config.toml
n_layer = 14
d_model = 160
n_head = 5
n_kv_head = 5
head_dim = 32
d_mlp = 640
vocab_size = 32000
activation = "gelu"
norm = "rmsnorm"
norm_place = "peri"
norm_eps = 1e-05
positions = "rope"
rope_base = 10000.0
rope_fraction = 1.0
qk_norm = true
attn_scale = 0.235
bias = "none"
tie_embeddings = "early"
parallel_block = true
extras = ["some layers without attention", "local attention windows", "gated attention", "exclusive self-attention", "value embeddings", "hashed n-gram embeddings", "a smear gate", "learned residual scales", "skips across layers", "capped logits"]
init = "orth"
init_std_qkv = 0.0461
init_std_o = 0.00871
init_std_up = 0.0461
init_std_down = 0.00435
init_out_by_depth = true
optimizer = "adamw"
lr = 0.00384
beta1 = 0.9
beta2 = 0.95
weight_decay = 0.02
lr_head = 0.0116
warmup_steps = 322
schedule = "wsd"
decay_fraction = 0.827
decay_shape = "linear"
final_lr_fraction = 0.0
batch_tokens = [16384, 32768, 49152]
seq_len = 256
doc_mask = true
train_tokens = 483200000
steps = 15268
dataset = "wikipedia_en"
Each number is 128 + 32 x the weight over its row's rms, rounded and kept within 0 to 255. Layers, rows and columns count from 0. Numbers have three digits each. The size before them is the row's rms in percent of the matrix's.

# layer 9 MLP down (transposed), 640x160, rms 0.275, rows 240-317, columns 0-39
104:102162154091132118134139129117152146127084153113245117152150181134136141205131092165150110150115152180145141122128116097
100:119086107143111136196130161138137112069128090124153159119115125073160167151092166081128123135127118067131095104121112094
110:150151178096087139124115085131128125150147070140137145081154099161093136148126145097141148144135189104100095142108178071
101:137180095091113072112099103104116173185075138112129118079139061110161134153171158137163072190164122079106171159133141111
123:105071117141165126077115065138139149084152154097127188187113111172176120090156162101160139203123129066102153145137132133
095:112144157142157144165107150121133109072151098107142133161122126169077155194126116224106130106109161134168130107154130111
119:149190125159147167119118182117058115091074155138197165122139108112161135094148150118111103115121149172095097131144108153
093:139153109140188077081151070193129157176180162111106089145112198096149162146149180075120209166079161168128116092167172193
128:160106124160121084111100079177062190140137120105171114158063113144138108170162139107166102160100099189145065153147144082
097:124144145145098106084089104138071141169072144147145170125073020152103129088131161151136178113167081152130075101146092103
090:102124112167125086156191115131124104102093206094120147232165138148116091132107131148120107109164136161094167122119093132
083:147122176137142128202141097165069100169128114056117163122157090123136108113106135190124067112156060084127108080153129160
095:124166159145146126118110112110130107141102163146153115089118149072199160103138148062178136144141121083163152165089171139
106:097100135179133204132136103133100134159141158141066109108069165117075159131146123138099106146108142115144121144121199120
095:131097099122101135172163138113088125106125128154112127103174134125149149201128138126124136152078142104110185101113116146
099:105116149128118146114128068091108161154119132160135148062089157106137124134169121108176151154098153093160146095154106178
102:116199136122133139136149138143107122153065132158123135124141157137068119132142086111093136118113165025126103157157110135
110:100114100038132102092144128118088125192157124090101119131100129089157088128132109077170116135142134143140140213178135083
108:139118101112076113177128112146113088187185102116141124130099133204103097180154118118110151126076049197147150100156115150
109:104085105127125137101103132134129107089161156117145112141160184169089111139112169121117128139117169166106113191099121122
083:108119168161106176137115119145115148128159130054114164150129135118170130100096115169139155133116128163153121112107135131
096:110124143147104191092154132178150152110118140136151147068092115133087110116100128144142148121171100183144097141105096181
108:161150090129144092107140160106111141096139138139095098115120145184124127154119149080128146227153150079153173121116126125
110:097102126105134120115095134123077127133130172136132158201125097080185135134149153115139117057131094176096111124171128118
102:088154167057115064124087129091094140114172112129120148148174141117139118119086094139149031130144120201175104151076180141
099:139079132140088129105224155170137116110118172104137118148106138186163129110132132173140068176148140214104095126129130136
103:140111142146139118123119145132074093179139089164154112171149073085175121136098109144136139073069146152155092122082184122
084:125144077185178126126083102099159104183081159128085110078145135112150130174163074134117143160136183112081074147075109158
109:138084104128177175087138112164121150079140177169203155119129135114161092069125123107169146134120104051129136138097153090
096:097153053186143100039164148185140149108134130111105143074119181160151090101094119123179114164147147173101122125079123116
091:112114130144216180183134183169074136079099098129105149111185060109148113136136120136141127106152069053153126136167168109
108:142158118128105173174137129113136079098156138170187155142142160126152087145130142160173164099148151227145103125135096121
096:164109110135122162116153158150180096161145172065130147134095074118122136135061131075101093146128134147128141150128174134
107:096160099114136098136130105146075112146158164086138144165063146162110101121147119113132145101118140190140114134136136181
088:148127152127087139146106056142138101106188126141114152129165121120111134171169124060099089115132109203169162131192138125
091:088137172120086095206145100142127085118180093159139125103171142152092164071114083150169184118104186176136145131100117135
089:098139100122090132135143108109096147106112128134094119123109125167102107095124118137141099130120095222184094152125087125
088:078157111103118131116165158115160141118154145111079137120168053088180156091123122129122112123147158166156225105153138107
104:137144130164108115135121146127128107120135115123098123075173108113147163148135133137151095126152113227127060157110088131
102:089093141151155176107124140096123172116180124137135139096112108121166132123167212114163174125131128158153121139114159114
100:146112081141087124142138168134141147162098187111119166104095130151092128078147183121121128146136134005119132110105114127
093:129106123138115125078114140121109148038105154064113168170086168110123104081104170113104064133166114065153174176121109157
099:132208035141123158102123123164155172089105124100135128177141107123129099132115131139080147123130124198157084092123127159
100:196082122115116118134118104106154161186173186115114137176083141131130097123172091119123178124109109019125163087118125140
110:108117160080169129097130155128126130142142139158119073089111136185148140110181187117111119154139148040121180119121125098
107:094057107102178136126161185161120150128157130175193130150128137105151132121146125130144110108184105140149146179077087112
087:161112075156153162102164129154163177101165133155086118106152134074139155112116189196168093140135082131149204183125072128
099:091122126145137092100178176150119236102112129145085131171087162100130101109116117146178193145094164199171091096141060112
106:111091164178106147141129135123096142199106167186171133101128129140183142126132131132172051167128124075118070111167149152
089:119168117115081127153126123152085126182174116170143115136152218111157118179115144107183094114127134171164157161132160121
084:115114170105124174185147090151089091080179109107131129151182105139112125124101117145155110165140095133130156152119138119
116:104096142127124159129147100142125096155134122103097132090103094150123080155107110141139080138099077224140101092116117120
087:139146169117148112124084148174099136137122123139122072159141190128134146162142140074141153083126104020118146126114152147
112:079096153108098114123132119136154154093182150124119123158051174120190137115123106121120107102167140060123130141153147164
088:125156109121153100106167136129135143154158131143164191119149166126097105206120145113102126220166115072104119102128187138
092:085125094222119162128112164149111159100088079195082120123150116114168098114106081083110086154142161120175097174094143160
098:122100103115148139110130120125132135189118100125095064116143130167155162151113151156138112134165195050177152082130127078
092:182118140166114126091139090091168198131146166078145097088154136173158157131180091080119098103126103064036104153144139110
084:085071108121156119044098099145156177112178174108130141128150088168142102146117163157130136126108150148080094101099170135
091:112132103131111126105079113116138140107131114121127125119138116110115158113137109140109162110123143082113147136129160117
105:112095149065085118151218073115119111092127126117150156186092142089138140182151116133117135103135088124127117044131130122
098:179115141156139134134137081144125171115095164153195134095148223184184150184125114137108169103134154148178106115172142159
100:107147106115137155111160147112166146140096130035131087117093103133106135130141170194144196070092126098131117076138093088
087:139139132131094129110145125149088111113131138121085093136124149085161122134145150128160159143102121171167166141144135104
098:091116081147126171108144185129151122126113153182125132080118146155150107104115111127159150120151104216131082118147096142
094:133094110104135106126120132104164085172170138187072091103144139102106083098109113156099090143130142179108113168132080087
095:079219127155112134117081125159197180130168188174121127141144174097176097090126131155135147138115158109179083093106145104
086:110133138117109139103106095143146169120121140077138117124121111179130137116111076150116124159168137255104125129121149071
090:128140056141137133140093173107107137128140091123142139166106105025130136111109141101121135128172141000150148120118147142
111:115143132130135107122146111123126172168132142146077070089136101147141125100072123127098160151164112157150147170182139137
103:101138104151147077126179095134125075114104153157095133135145124176139111156128161112152127097171122150066156124115135095
108:147131161134109160157157213111110126170139111161112135117123101135115161127149154119125115128146078094101177131125122179
095:143164145094104127114169124162148142118167126154119103091125125147127181130063100134177141119181110138093112157103186098
098:147098103110121156144202164114139132166103136129113111112164109101169122098094142123118131166145090032143112123119141164
107:143103154128129112125105119104193141159153141121148164102145147121097126087134131118151188155091138000135135153104073134
106:147135117107136064158112126086158125181158124161090179108187131162108085159139145135134086133102208139097102108147165106
094:103087159116078170126161059191114168082207057119113094155185185133083132105137098125145114149097085121109158133149123185
098:137094134104142204091135106169142120139131109109115138127146160165134123129167115089099156117149148023185091145161101121
# layer 9 MLP up, 640x160, rms 0.257, rows 241-318, columns 0-39
103:126134142128093114119175125087123130166142081093179113125149136126136106113187167101136124055124136115062161131162169066
109:142126151115100112086099193072196089131185120103180126140132105131064117120155119129140149136124199148143222106174172171
109:090156114123118134132049144080134121133091140089154170148146147138167159127108089158113129147157141111108119117079143163
114:127127101168094112106101067130078136123154120100133098170138085170065077185151128107106108114107135105131111151124183113
101:063107138146161106090097187125101177093079111158133086115097102146128161132153110151140125117122191098178077121090115152
109:124110130087072147137126156121134094088133123100185097144097144073057204138124107144096147112160112190121113108102142073
098:107128178120063091147119135127125092114155146105171067075161163066084102217120135166083085144070164139113127177122140102
120:076170120167084125160115139116142077105090113095201098103112139120117104123153135156134124137119142119135108131171157035
102:087167163123127141123107131123104082120088113106153158144092117100095152167138124130156058160092143097098135115180203038
094:051096113055124105103067134123134132115152117081132129156194094079140095113160117168143129093176146107192114158113154139
088:111181177118117109133029189119136154110083115145126127224099156139129151096132136130176129115120133174095168129089151135
098:112113105116132107121118134058127116121171128104153129095126098115109135118098150116104117161072051171203137097123168111
108:071123121148070127087114155169128111150142075127119159097064159089100117186138155151151148146066130158107084093158177115
096:083185112152079131098142158076065118134117099114150089162186133085147165186120137135121092143154081087110141152073159124
106:163129106112113117070067151153098107144109110119159098088128139122098089144139112105091067080125165116093184137115157110
096:101137092096114087174087159104133120120141121114135098120145123151164136112141122139130127139120130124151159129120146111
107:115123141086092135076126170113117125155151155110205151065174136065123099131151160117106124174071150142101177143113137136
106:110086133053110112088115123157132176175094100093147115073172175125129133037132084151158157071152124116090084175095199138
103:084105106128094134111079121117110105114120111112137073107189093146116091075213177124095117103112129130104118130125131104
093:048159098169133161135099140184137098177127093105122133141085157145157112169192158143147148175085191108171080094157132120
095:040085097084100148157072120140172147116060118093141130123088103169142093105130140197147124104178112112117140147111141126
112:118103148129086095161131129129101122110091136107184143066081163144083119156146137147080085180099143166149135131121108166
104:079125119179104111077069111146117123162147131139146093177106114100160125140196104152109132083111135131117079176141156110
100:126139096137084112104116180189096114149096096105135143103088093145140151123213067141106184151165183172086129053093118089
100:093099118100120078105130128108131128101129133115118120116129159156164164171105148183136121142140176127118127145150145092
103:092117141121104110041138133158154134148140095136141142097139176114184147152100128137125178106053169161134066165073145115
090:075192174167151107119089146076111186116147099109163113092096122189150199148147136128113082138099126135122126163084174111
104:130152147102113081126130170129123108178131110090147142085080148083128098089156081155178159133129163132198128131052133068
098:131163097139068039054104169178117133104140116085184155181129125179096092132158160123090119142065124118126126130069139123
099:085137145165114115124094131094092136101123103146112157083138099123096118097138086141164150103163099116090103151105191092
103:178175110182083148145130143179157159115104095121130121100106115122112183085171133171082114174165112109090110159066154103
101:050138155123072137117116097087071185134112107095139120137044093100171152160133113149106083156134081074105169118121135100
110:094155134158049140094122137066119129151207142110144076150106176133106197059142104150098078152146169128153180139127157109
099:061127071109100136150144111089049124117161110084133128119159175120121174181147116193123151143161143114191061151121160115
095:121113119109080117121139146124072093114168114125188157126165103105172159119151154187127169129111140109154152123117151094
101:126121123108109101098122208104089104091151088115114078121127118196099173115196153169096120128120111118131148119156142089
095:064165080076104162135113091099101134123099155132199111194150120157165104117164085175117140118142102141122197119105133171
111:093178064106106106115136147098163093121138059140143106166147144124102115181114153152189121153087155109175142123109133084
106:091058096123085168096097165121130169088144071130136124073158159084154066178089177123121189131131134129123115150095154110
096:132097159075126120135083139122084153119203044115138116182129172184059118119130159085139103125083184156108110105211164147
100:145173146140101124115118159107107133151106054089127098117129105080125162101096142106127139105094105113082120121132155121
096:125174185069118143099098127151117116054113162089157106093109085214148117168104144171081136142149122116110184163068161090
102:130164111088088122106123160076096110165105139071135119161109113142156139133178117109119122096130141112136162083122132159
101:121090114098121122128118156079223065191126101106092123139154091142148135110180122158149137154114160075153180175207143081
109:122130131103102101142104118142076141149119094113142084147072091121123152099088112114107088121116166149181106127136129160
094:144096185162102160162151132103143099130141066137148144144152139101112108083180129150075095056166177143133050077105164130
096:114097105077112140134121148072137175098095104059141131122070122148143159030127133189216159106089130136125089149117115114
103:097114106130100106141056114170110096147158105094204077125160162114092177136135074159120134146093177129090105160160192147
094:110105081092078093113148126096079134116145135091155143141171055123140179116111161145074090098105137102154153131154141154
091:048112126088091120092101113122093146171110095105138134112147137198130149092171132192074114142145110113144093157105176128
112:113155133136082119159129121085175087127107054128203077111116188125095102173193148187112115165120125061110132138117138107
091:141140166141092070115095165101107122105115057121141131177167096124143102145117094117146109142151175124143142165156188092
108:146120185125114116090094147035117180125112146095127079164068184140144123103103088179121061124076154176090159168103134080
096:112136132090126095098098144144067132132104069080185171083126164100120111168146125117075118145125140077135070156138114127
097:101189142119124152115055076119104159133108076106147104135125099145151142100117134140173071094090126082115182147086146123
104:101155123130102098109141128070158130144094089116107089134133106132068119143136167125098139138088135086151149171139164112
097:074160142136120144116098157074084126075098109104169064130142133135131174117096090115158129086130160104155099130159194107
094:147147067086094122146097141131083180083171115102151090071119170149139130133101093149083115099108156134174143112137128119
078:198069089247145137215207097109078139105141160160091145136122129103164115110091101119066092134140145152168147115090058146
109:103148104126035143093135127122036104123126131151144162195128127149081149154117142135112137108165118176107129133146139092
099:129151117081087064086152101119095117116095130148194106119115126091131102176119179164055090112121171136131154116097114116
106:088202082092100100098125122136130169145110197093112112160111104163139149093150127182107143126055119150063095131105098112
090:120159153114101100126101101131117126154135149159141140124123155082103149115155141145151093116081098199167144129143131053
106:111198141140065147160120119037175082111110036149162042065108115124095173084133066168161138113113150135105080183114142078
097:136169098049090115131116148047126132076149130073149117102109076129162117098118093163107132134123159118186140150159116117
094:151160109135138114114045166113114132104089129101119139120094149156126152119134167152129094121139118156096130153106147096
085:130151117134084139116143192093079133107142106139157126163068129189098171152127112140139066091137121115107152137120146108
096:134122070125127128125113104052161106108118144108128138132157090007156128121177109132140136094163131148155158115126097151
109:090143066118091088119064092042137160123127131088143096105102118139150149096124143164091146070119147128139131152118140117
103:117172127087097124142066114121134153169160130101175169115144117135157127127146077157070145104143130174036119079144188171
103:060111108109102129139122124109122115134141059075183129119110151155122167148144109131182157190113105119143075161144117203
100:123105109084102116098152139147182137175167127129131111158145125101131111155132115158153131130085100144179134141127168147
099:102119137124127168111123191122067076120132111093127151112152142110126115075099169088153114139089119131120113200155141088
101:129133129130128034118089184086144087155133145087127173108165127124106108167074102112094147150095166146131084120085114121
105:120161105116090068124107127164084121143114106110186167154117094131088120158154076147126119100072178164129160133088161150
100:090113078138099117134080095100073163104148118138168090139096117139119096154122171146158093087135121118145139125137148148
097:148136137077131100107126177145078124138172126082163076118103133099135119135133118146147130154066117099179141162132147121
102:106112104085110087096114179117130098095222102093156104135145132167107115107223178183080090125079156110139110122109138113